config.toml
init_std_up = 0.0196
final_lr_fraction = 0.0
seq_len = 512
Each number is 128 + 32 x the weight over its row's rms, rounded and kept within 0 to 255. Layers, rows and columns count from 0. The size above them is the row's rms in percent of the matrix's.

# layer 11 MLP down, 128x512, rms 0.0252, rows 83-127, columns 96-127
size [ 97  98 103 105 100 101  99  98  91  96 104 102 102 102  97  97  98 102 103 100  96  99 123  97 104 104 105  97  99  96  97  93  99 108  98  89 102 103  97  94  98  98  95  93 100]
[[149 107 112 127  75  89 147 109 128 126 119  86 104 170 121 110 160 100 129 152  90 102 131 108 126 127  83 122 145 213 122 174]
 [149 112 102 148 115 106  75 115 143 127  74 168 161 151  76 173 118 131 125 156 122 199  64 123  70  82 143 149 124 149 172 126]
 [118 142 130 204 163 117 148 131  78 145  54 134 183 127 134  99 126 101 121 155 143 133 184  94 124  89 130 127 193 100 118 152]
 [ 55 187 122 171 133 138 118 162 172  76 110 113 111 131 138 133 161 162 161 168  71 147 148 115 161 148 152 152 146 139 140 137]
 [143 164 117 127 145 129  97  61  79  59 166 160 111 114 192 110 154  76 116  72 170 105 157 132 122  94  96 105 129  71 140 129]
 [129 157  74 155 139  82  97 136  80 125 132 169 200 138 123  94 158 129  64 135 141 131 136 103 116 143 121  73 184 185 110 162]
 [146 157 164 108 141 125  73  61 146 131 131 118 163 123 144  78 126 147  69 187 156 108 115 120  93 128 105  62 117 169 139 142]
 [107 149 111 159  93  94 100  93 112 123 149 118 164  98  92 158 113 113 116 152 123 137 156 127 103 127 110 101 120 165 129 106]
 [173 164 177 148 134 156 154 113  96 121 147 153 112  54 160 110 153  98 125  88 153 182 165 160 101 124 137 131  66 156 148  73]
 [107 152 166 107 112 134 114 184 126 105  76 122 154 128 159 127 131 148  99 108 148 141 168 132 162 112 188  96 128  75 189 110]
 [113 179  95 138 125  97  98 106  92 140 178 139 167 161 164  83 102 122 172 128 165 206 144 157 127  85 168 115 108 159 136 124]
 [ 80  91 106 114 164 154 108 147 160 116 136 118 117 168 160 125 113 127 157 126 103  83 103 125 147  81 113 103 149 104  99  94]
 [182 121 165 125 146 105 179 133 129 191 110 146 148 166 104 144 108 164 113 119 142 129 156 145 218  96 124 123 143 162  96 139]
 [ 54 124  99 109 154 130 110  87 107 146 137  98 149 133  65 201  81  84  95 173 166 181 121 153 113  92 134 121  76 136 142 161]
 [ 77  55 132 108 190 156 148  85 112  62 102 142  92 133 171 124 142  88 131  83  87  97  91 179 127  93  69 130 152 121 107 126]
 [125 136 129 136 105 144 104  91  82 133  91 147 161 121 138 117 130 113 113 132 122 130 110 128  58 141  87 146 192  89 139 101]
 [ 88 131 138 193 104  75 155  89  69 162 128 120 176 126 111 173 112 106 108  72  91 185 143 118 103  94 142  96  54 126 135 147]
 [124 108 106 117 135 179 129 150 146 140 162 115 162 132 102 170 179  71 143 158 118 123 121 121 203 102  76 144 165  95 172 135]
 [124  93 104 185 153 114 123 124 150  86  88 121  97 136  85  66 132  87 139 162 114 120 127 106 137 125 172 139 102 167 106 123]
 [119  95 112 117 177 130 106 121 161 104 169 137 118 127 120 143 104 186 210 178 127 130 156 156 154 123  88 145 108  90 123  76]
 [ 92 131  95  86  98 132 149 103 161 134 135 110 115 126 100 146 121 162  97  44 122 119 125 151  94 159 114 167 123 130  46 110]
 [152 145  66 131 101 135 126 130  82 164 111 115 131 104 140 138 185 122 159  92 135 112 124 152 139  47 136 126 129 141 113 129]
 [126 158  23 153 142 126  94 121 106 158 117 127 112 149 118 125 106 136 136 164  91 116 129 132 134 146 118 115 103 105 102 136]
 [ 52 107 122  52 143  96 158  95  85 122  94 180 152 102 115 149 135 156 118 136  96 109 108 101 130 188 133  62 151 114 142 159]
 [ 53 143  88 137  90 146 114 119  94 132  56  83 152 114 136 143  96 131 141 101 141 170  73 103 189 120 100 102 237 121 154 142]
 [142 106 169 108 122  91 180 158 128  80 113 117 207 123 124 142 158 133 136 133  86  71 130 144 145 137  82 185 102  94 179 189]
 [164  82 154  75 185  99  96 217 149  78  99 147  94 142 159 142 161 134  79 189 127 188 107 103 118 125 109 187 127 127  66  79]
 [138 101  78 147 152 189 146 167 172 115 101 110 152 161  73  82 114  96 155  97 142  57 124  99  52 126 149  75 180 184 156 121]
 [ 83 190 105 126  98  98 101 109 147 138  74  80  77 142 100 145 144 155 131 130 143 148  90 131 134 138 147 156 137 171 232 130]
 [104 136 142 110 101 157 136 109 121 147 107 183 116  99 114 137 136 170 124 130 114  93 123 132 119 101  99 148  88 132 129  60]
 [116 110 146 156 180  94  98 121 126 123 147 136 145 138 114 155 123 208  99 151 134 165 169  98  94 170 158  88 110 149 155  98]
 [ 83 138 125 127  86 177 119 126 119 175 143 161 105 142  88  77 143  88 153 197 140 139 195 130 133 150 178 134  89  70 213 129]
 [115 182  95 175 189 167 124 131 177 159 136 132 184 103 113 155 102 159 165 143 149 130 162 147 139 137 136 143 141 111 139 148]
 [209 113 220 136 155 103 178 153 124 138 117 100 112 125 147 133  97 187  92 155 138 165 106 134 102 134 131 148 139 148  80 124]
 [148 183 164 208 162 139 195 101 151  89  89 142 238  56 155  97 103 119  91 115 133 129 123 159 166 136  96 138 161 139 209  93]
 [139  94 102 158 184 175 116 136 158  91  68 173 113 129 187 152 153 147 150 159 120 132 147 108 138 145 158 176  94  97 143 130]
 [108  77 131 143 140 124 135 221  90  93  85 164 111 131 109 178 121 146 108 135  88 101 195 147 123 133  81 122 142 115 134  80]
 [156 139 159 118 207  94 222  74 132 103 183 159 137 108 111 151 108 102 119 135 129 126 106 118 167 155 151 108  88 163 120 123]
 [ 73 153 123 101 129 136  59 165 144  79 101 167 133 166  82 101 172 116 100 141 114  83 130  59 100  75  55 106 126 146  86 130]
 [105 136 133 161 193 144 147 149 114 158 137 129 138 120 120 139 128 103 118 123 145 117 100 101  73 112 157 160 132 153 200 131]
 [135 118 121 125  86 124 147 160 103 157 181 114  96  68 120  91 102 162 110 136  72  83 127  96 136 105 120 134 106 199  88 121]
 [115 123 143  81 129 143 135 148 143 120 148 198 133 131  98 106 105 125  85 136 141 109  82  85  83  61 105 117 154  89 141 135]
 [115  73 119 112 131 106 136 135 102 114 121 155 105 168 161 102 115 113 133 224 159  92 146 168 129 176 162  85 120 113 116 145]
 [110 139  93  90 130 118  81 171 165 143 165 100 155 137 146 178  89  67 117 180 162 117 135 131 111 147 112  99 175 131 129 130]
 [114 126  89 154 145 105 144 147 125 181 185 141 119 163 147 135 148 115 137 134 136  81 213 161 140  98 164 150  80 123  64 159]]